Each number is 128 + 32 x the weight over the matrix's rms, rounded and kept within 0 to 255. Layers, rows and columns count from 0. Numbers have three digits each.

# layer 6 attention output, 256x256, rms 0.162, rows 105-204, columns 128-191
071109124093178131116074102108139190179112123137197122167093115141103145175118103181134114151148192144159107154089179102149067145182165110115149092124141156115107094141128127110165085103098099
132153166110156118125147158080141076126119129095133115128130134097126152154125153082109107113175097172102150134136133135138137112115100153131135159142156111105169181111119128114097170125174111
052123136100096123115168113126151085110143140072187102080079178193098150159164112141088114146076155159120117120127140108142140113132113064135080062154070113147099112113160118125124127141110147
126206119116101105134118085173082139160096104152147138087134123109140109157186087091158077115146126115122117160085101098128146160126115146144177121082150129149137174123146158110135154085162094
119123140137138150078143131079175155122096125148110152127140065210147160127108142128075141134180156174088098169158128143128219117128139081145093089125068081136079130074177157121185151151123190
114092133138155151110109117138127108165139109182158142154194189143155171088102144134118102128169134120134177170129149158153155097098151157067154093114129147107105120156149160099119135166079090
160122071133149119141097106121184116113135191200119155135124127125089106167119133184123103144110111111120099133133135155102136188150116144102148170135129137154103143119058076126161165188100084
092186105104135125159135075096054130092145125148159125115155137105215146122140138102087130144151105112061132139103143139079105089116082092144047124146091112095108132102098149153161085099110133
149129190118120158163115116085138108109165156084123067138111133129183110188141137119173137130097110111107144129123112133139145135112178097125115132172117090141096094088099110158091132088155146
136146169163131132164079176111101118181129137168119044152137160106177118137181168153171146141159072132168100182074124056138135139150164127125120118101126105115092167107110089150181161110169112
119112101131106079074180109123073146164072111192143141115120129099172182134117118173153139157154094091160076190149062140172116168148174080125157124094091158084110138175140118195173153131150138
130099106102084122088133125062189102182124093157130109151163085124164137157151120105138134144136133128071113107109139108075069101129127168174133094102129168117163116079109141145135135132136163
148137112142097135142147158122093048185111135073103149092123091150136084131109138155108115160123126139124096163112140131206107163137162104123165141119061129115128132176134183186118141072134155
130174097113159164160107099126133106155139115113115051177179089080128146120062200140125139174123071178151116114116155166119125107118119175110149202175134151131104118154158114129091133150067185
172147119157097082106128114162088104160101083101130134138098139108113161039111159106140131090106120138134171114168156140123114123048180137102171132171131085138095167086139151200122140126173122
166162149131094087116149090163155126126076091104137158160130123127111119153127140085131108096146083143125172102156126134140125124155088141120156142135125149129127068108117127170155101140146152
116142121133109082146122133136125088159125131066096170123169171088156093159108138030149077125175121110125103090123121139138098114095089159156155097127110125128160131136129125148158099110129102
117152104111090164115092117187126188132098114127135160145151165093127113144083142151112148123102140086135115169085112134135108120135126182125117114043154117115136137153135078132093178127126144
165143183100139138123161113160192109129077163152171112144132109088071128191118135096147115112126130165097179080166124111105128132111106157127118071104154114109083103140118126138141094175089135
103039132097126125114084139139195167198100117102105089155201186128186124165118186092072078098129138128146117173112124013096091136107138103147112173184160110086085116103146122115160129111047116
085087131115187147141049190168135106170117121106115186119108121100111112136095126144126164136146151119085128160099149210149140128095103083133123105129162100133139168163162175137175177105117087
103152172169132207133115133077163119152189126122141151157136089083149161129174121093153110098131119098136159127150145130123115127139126202120141092134074101140074161115166179139162091170147083
064143134125069121076096129163170114112138126142133212099135149180122092144106118102139143123130142089137084054124121171069163089106114171174095155124171124125079114098141135088109081155122161
090133116097106142136162167113101138142154100162111092092145092175103092095106142100161131142113151090173119179121127133090195133162120146125184105101111104140202149055076105106069186101074172
103143149130112129079098147177097122058118143136158140138133097105109080127151073102206178154133122124183159120099140057152128110152165137051155108114145136116125116108129130077109148088140129
150141068123171160111044127135129081123164128128137152113194087119113146133100140117154142122097104132116115125152130084120130068088070124083177173146108138110131124206150152125135194116153162
131152115167125172079071136135170096117138113139106154151099120158127130111112111121119117108120172155095168087128112135091182117181131089074128181118118103122143148116124134120141112173153148
154125092121151153159104132125138111123173123153111182153115170114155112110134166123078171127134116113086128155114108132182131095092133063152096122152147158217048130111122154144132172107142132
136129133119148113096160144136087115145170138149092127133129110134115120116097121169111147186112190106138138134112130175087130129108172153177139105155160105167118072105108120151063148154148131
164159131111115165133173179125107133164110138155163147170147134119134130126086198092165128146143143135156110062137162125131100156122125141117172165130177142162132133130180134112113101093114156
139147145166113124103129138175117155099106079205164161138173129164108063136116133141143111122132135200110128091159147102150136090145122099127094096075135114143134147162147145143137157107153098
087120171110125128115172130115094150134145090172119158148145117167144192118124134140117147092181150135125147126145125195120143060160146112061079160092130113165090116096102099106099140107095150
147148104127094117150053105157089140162116135146098146075102144070154150090113170134099151169098144127102073156105141096144154131093099146165141110169198099087119163140079131185091140123132117
135151111163092117106109077136100133116136119135158116096161129075114112096153089151123144079152113045153150156141135104077114106180138101100151076108113098085156158169095151162153175108144097
178132107057154134115140152122166172104095119180128145136145163130145127184131124138077104126148162149095162123090089148115152109167116106106134142112088131105090169135138150164108135155153166
137141041141164144168198098147072182123132065165170092157139086133184129121109116082144093145208167101101138073131129150138085127127193112110142153100085123140097145110099101179110142080168095
119115111125114120131114117117188110155098182120072142144119164115183101168158121198114151140135150075119147163114143059153132136131112103166110094099169163092154174099143072124144119149154152
134154108121060153133113136133110167160166173123143136143128122123112126095148115136133141113152110155109132169087084105119131153176116086147146133176131107085125114174102128195175079132070103
151163103117134159136138115115136156148133138129133144115121154132053096182152115177125104132129107163119109072156111116101133158175089126101193119091126083143146109119134122125126129203117153
149147074131099173108123149089100070107147127164130154158108148114150118154134090103144082141134115099111157075120100085157113169128135138100209114128140167168119117162171096129130114084171141
123162118140090113158107172126165136048158092149149137075151144139104158127144112138130131150141151153134085154101125103142130098098122127146148192139138128137169172108128066145159098163143136
105124168122165097132122122080123103132177123200159155206143084110142107113076186077123112120128078130112142079116156123150153201162072084165087157101195102103113137109132101138155116153099118
092092121163120058095068124140164141181112127172185173137130134114145106086152105164120147105143130114112063146117159177172078170164100172137179101115140178134077105188163106110151155130094167
134106124125112194099134145181149165133142112132147163119120155127137191097103128217111120124147142129160143120148105125131061146169149118111103133192127120067131148117161146153126110142133134
134144168126203204173175133200133133121095124073141160101158154113155110138115108142166101172126129126121150141101154122143124099077172141080163067218085072174118166147157098117122101115139142
090177108115066084152127085108115191093131151163179127180139172143125140122109112099172136140136070159111099130123123113155108157090103167111105109113127130127152168091190172174146140044139049
143114071088151156177095191165098129185124107124087049157142136117146148156141109103094175120101101131143130136096113140096127133142172125123129180121078060132170157163115090105078113136134114
061180161143080109069129171134106119097164123127111107044099144066121075130169144159101168114124080116152135134180140102149102112195129166132111105139118132117133197130126087131143145104118184
193152067118129169155133114136139099162127150127132153158129146112176144074043104125113102181095091156114144164119112142077131123126132081099104097136178153091140129116101137180121173138180150
143156145177127146196142120113152145117179172097139070141071135134172107139072147089117101126078094101096148124158074092118151104124080149096098114120092138158114118148155167109131097099140147
122113162155071120140209119141121113051124161108148116129160148135156157103122181121130174129094072159169178115129115095143114214165128165093132117152155100145151098104096097128109111152119154
138137149127153139165118086195128133135200133088144133128148106137080094103137136152158149069102132096117166094174138146125110125121157107095139189155085151123152136152165089075140143129093120
133097096118155126142186121132120155135190076153140151125155169094145079116148153177133154177108172160130056132107161163181107141133093126113170126134122138093065105165116174099094168121100118
081143182060098164120172091125056171123128103158123107127182103117175152056082146112124071126118123109143157128099093116094142122061114131108130144141097148106124166094125148170067128176130071
129084108161151033140095128113138124095113129117113149158081118168097141114109065123123130116173081138128151144130086169153095117173087136111160146110149151127144094141131087134131127075163104
138066116100164106122136119157148104145092139144197142154070122162146099159084098132120120129171128126132136139138162124141120147193166094152138138135110127160100140139116189126110156125111143
108086093144100141117181103086115134099146186117124138095115138135079139082125062156164128121097173103104132125169184123058140109160132120140130106102148125117063136133120148130128127113144142
151141111123102153062117146083167120124177132106064109114135098166081152135082127141108118205111129136109143171165044069119135083158113156072133149116103099179140166101154116178117115153168121
140132091128108130109086094093103160152155121107096149143093153155067133149097096171119152080140130109097103143083113133181135113118158095084119091012119136131115129089125095166150133132134161
136102099072176141146144135193090158152136159149139135070104116133169196079140177135166078139188085134119144134118101175113137130127133084101101111119120152149142134103106086124106106112098146
158112097157174051126039113111065160127172137134131151176083112128162103169060091129111120173179150091122129161117074134107124104106076127120125121100136111146140150161149113101102158152158088
143183141135179137126095157077123120127124133091155121158143124147131166124106181073113121078143114180137134074107181061065140166112106120104105153128117130160144120143172125145171102093071206
121090127147171134168087141160123118144115095136080143133158101149154086103089111129167134094123129143185109147109166119096158126137082209102112121123091111126124081172228162104108193109115144
181150151093126145165140112122157119079139136127114125091144128137105129160127087090134116159118097076142142143139091137097167088131099150083168108104087106106164065093129150178159127144152113
104102138105148139165081103137128085086132116138168122103118097089097135144120140148149100129045164165086176128098147122140132121130112193101118135144087131189071059134118133082135126087195152
151146126126083097143155110096175097188123067140102158120103148124120130103144099108081130163095120099066118147137097127077125101165156127162101119061122104110215185143133157140129153125172141
126112133090108141128122166116151110160156194175103128138139123160105166145146126123116084129137124161118104191144140161131147143038141182140103126144142122107143072100131124075112121165139185
137103115113110127124115169143105122115124125130136119156129135081145152100091096146158141151125133209125173128141153132110096130101141090135166145139116156135141043164101198132156061054147139
122116142153170139136119161195139147132095112134124108109077117128106128195156129125094137135133167164188089153186095135103116119124160174147151111113124122200127148121094167163130141113144105
127089111147142120119082087035186183137099079094170142074141185109117112109181132080127170124099098116099111133144073091096104100187140115101134162101107181103153082082116153136129121073165170
080127150114137079132153135119106137128157167102134104130106137181178142147185143136156141112149103112142092107112126159162110166119120135091167084144138183131116071135173109102143175123074146
141149125115152058133139100129083123111167115092168136150128104123115062110118157128127104133117137104074176193129084140119115152180144103139101133103136177099127088127107122164113185079089176
119110134105129138107172143162157109099097150150152098155131135135086118129137172165167105131201160089118119128129081152186144090120086198119172141113154134171133142148143193122130164115132135
164123079133137125138134107063130091153091116104117159152120160135130118150103080123125065112099106144104135164152103165122126146120122140134123150087109150092126156108156129222149096128077134
152153096071163133132107129142127093217151098082121093125163125112140171161173153165165122179170141178112085090130181151166138138131094161162146087103150101116098089188143069105133075165144133
128086164151133151156134175131133190104157137128110122125115110135086120067114161138142143123112108148126116122145128112125075142037162084118173123118102105058135140157155096121121095108132137
118115187094102119094108173140143161085167102137127087170100126157113167171162111002100179132095138105112110070158135100137098144099125160100127103169127134086147189117097127146121186130138091
118148092123102104114103188048097159156136139101132094127161179057118136105167106133110124147129092148118081163121184137157130159102099081089136112114092175116122129132067169131135108091144101
143135104102110133098114124141119161125109149140156130132101160177088146150093130096185176113080114139086164125088134073134151100120149094095105146121097159137168134096130093093148175170121109
153174128143153063166122170113112080080092140147097144157169146146120159191137115163084141141122106160111107146096117113102079161111092071153146134146115110124144119122037086167130103114158155
164109167169121153155087100153112104178162123157097158122126078096128106126146158149151122086173151111106106127159109109118141130147150140133135177123135153147206146130111119113115113119162097
117093168152117154139152144182199106114098116115120151046137112151098098196144081099112135170131163096121129065100135185134198108182172141084114139155087123150151096162143119180106123104137128
092123133144114098107122118088181087143130172127156137146097111127103133122095135150128150159053084100146149137095121190178162148104097099157053137110153122132111109113143133121084091125088130
103136114120105157096105097144131148142124150087133089081130155125146132156173122098099149138162141110178151141188113140129113190146134109186145114158098163063131174080146147127140140157173162
094157161116130184191046134131110164137137119105107188118122102146159136153140137086096128130148120139130127131137147103157125137149146083126112190184134129080076170130213136000098181086084085
154121167158123090159135134158110196070139136150127140105097099164088154112106182142099125090169107112130154167095080101169084137124150130101129137151135109134134171116184117140141115207117109
126121103091124141127149146139148112144109077103108110149144119163114176137138151153122082103182111145175138110133166164146134101159129056113148123138114132119108074145136066162103164045163173
160154155119150110108080139123121130131071046082170153113148160101098131126172182115099118129139120134097125128109151155157124143121140195175075116109110100136159218111157101128142100179144088
144178138145107159137158184135124143107175098103173114126131149047158129079108106114155090132091074096164164099102139147074124110194117158132086091164148165109101169103076083139104174160094164
120127112128131111099132160125113213140104138122142135124102163117093119129142167107111198092131121163122149151144125149159131144095117104120135101071140137179074089112087120095157106137155143
149127103106089173130100166077122128149070134117081142117110180105135118125075157100143124136157111115165162105148149115141098097130105123145169032141116108128141129105146091138106086127173113
135143070139134125172115132128128149126138133189185097150101114136143110125141123148118122148156151141103141091065163104127180160117107097135119130121143174102111132153119188106168123154094133
082133112135139108143121098172124143073148104136057099182106100133122066142142123117167118118091082141104148055116129108080143166103118141145118073092121146105135075144056164152140117103133112
167170110107127097065083113140129130078109077129104168120115146122123130096110128145099108137112127122124166105136109126139199140161064122133160164155153147172097102132147105147150142142155128
094111185136111160107114137170089127163138140116169126062163124170122140152185099111094133087103186143117125104095147069091132137090094088124094110151075094135157142132139150082124084144094078
156081093144135124110156104120102105137115178098145129113149081125141153151121111147131131221152155121116124167127126137121134136137119121162174120138149093144156094084078148140070152155083107
116110175112172093157145171091138131075146141116138136079181175162190187148094139202165134152109100080095135151133114133144128140101169058116096157127097146071043061111199099100121140146175099
104151135103113172137139082118166158154097083112142146115142146116117118152106140131132103116142064084142160106121099186171134078084105161101194171134100102181120168094152139162087143110100144
184117184175124160149180101138125116157072167160131112136103128166109124144120139157138153151130138136152111114142170164111118102064150128131147118076100084165137144175150147109132122130157144
137128142124171147146182130085174120087139137118074117126146147166153101077128083158111143101119102136118123098133112153091178122135109121148126135106128144169182123157079137130086149097085147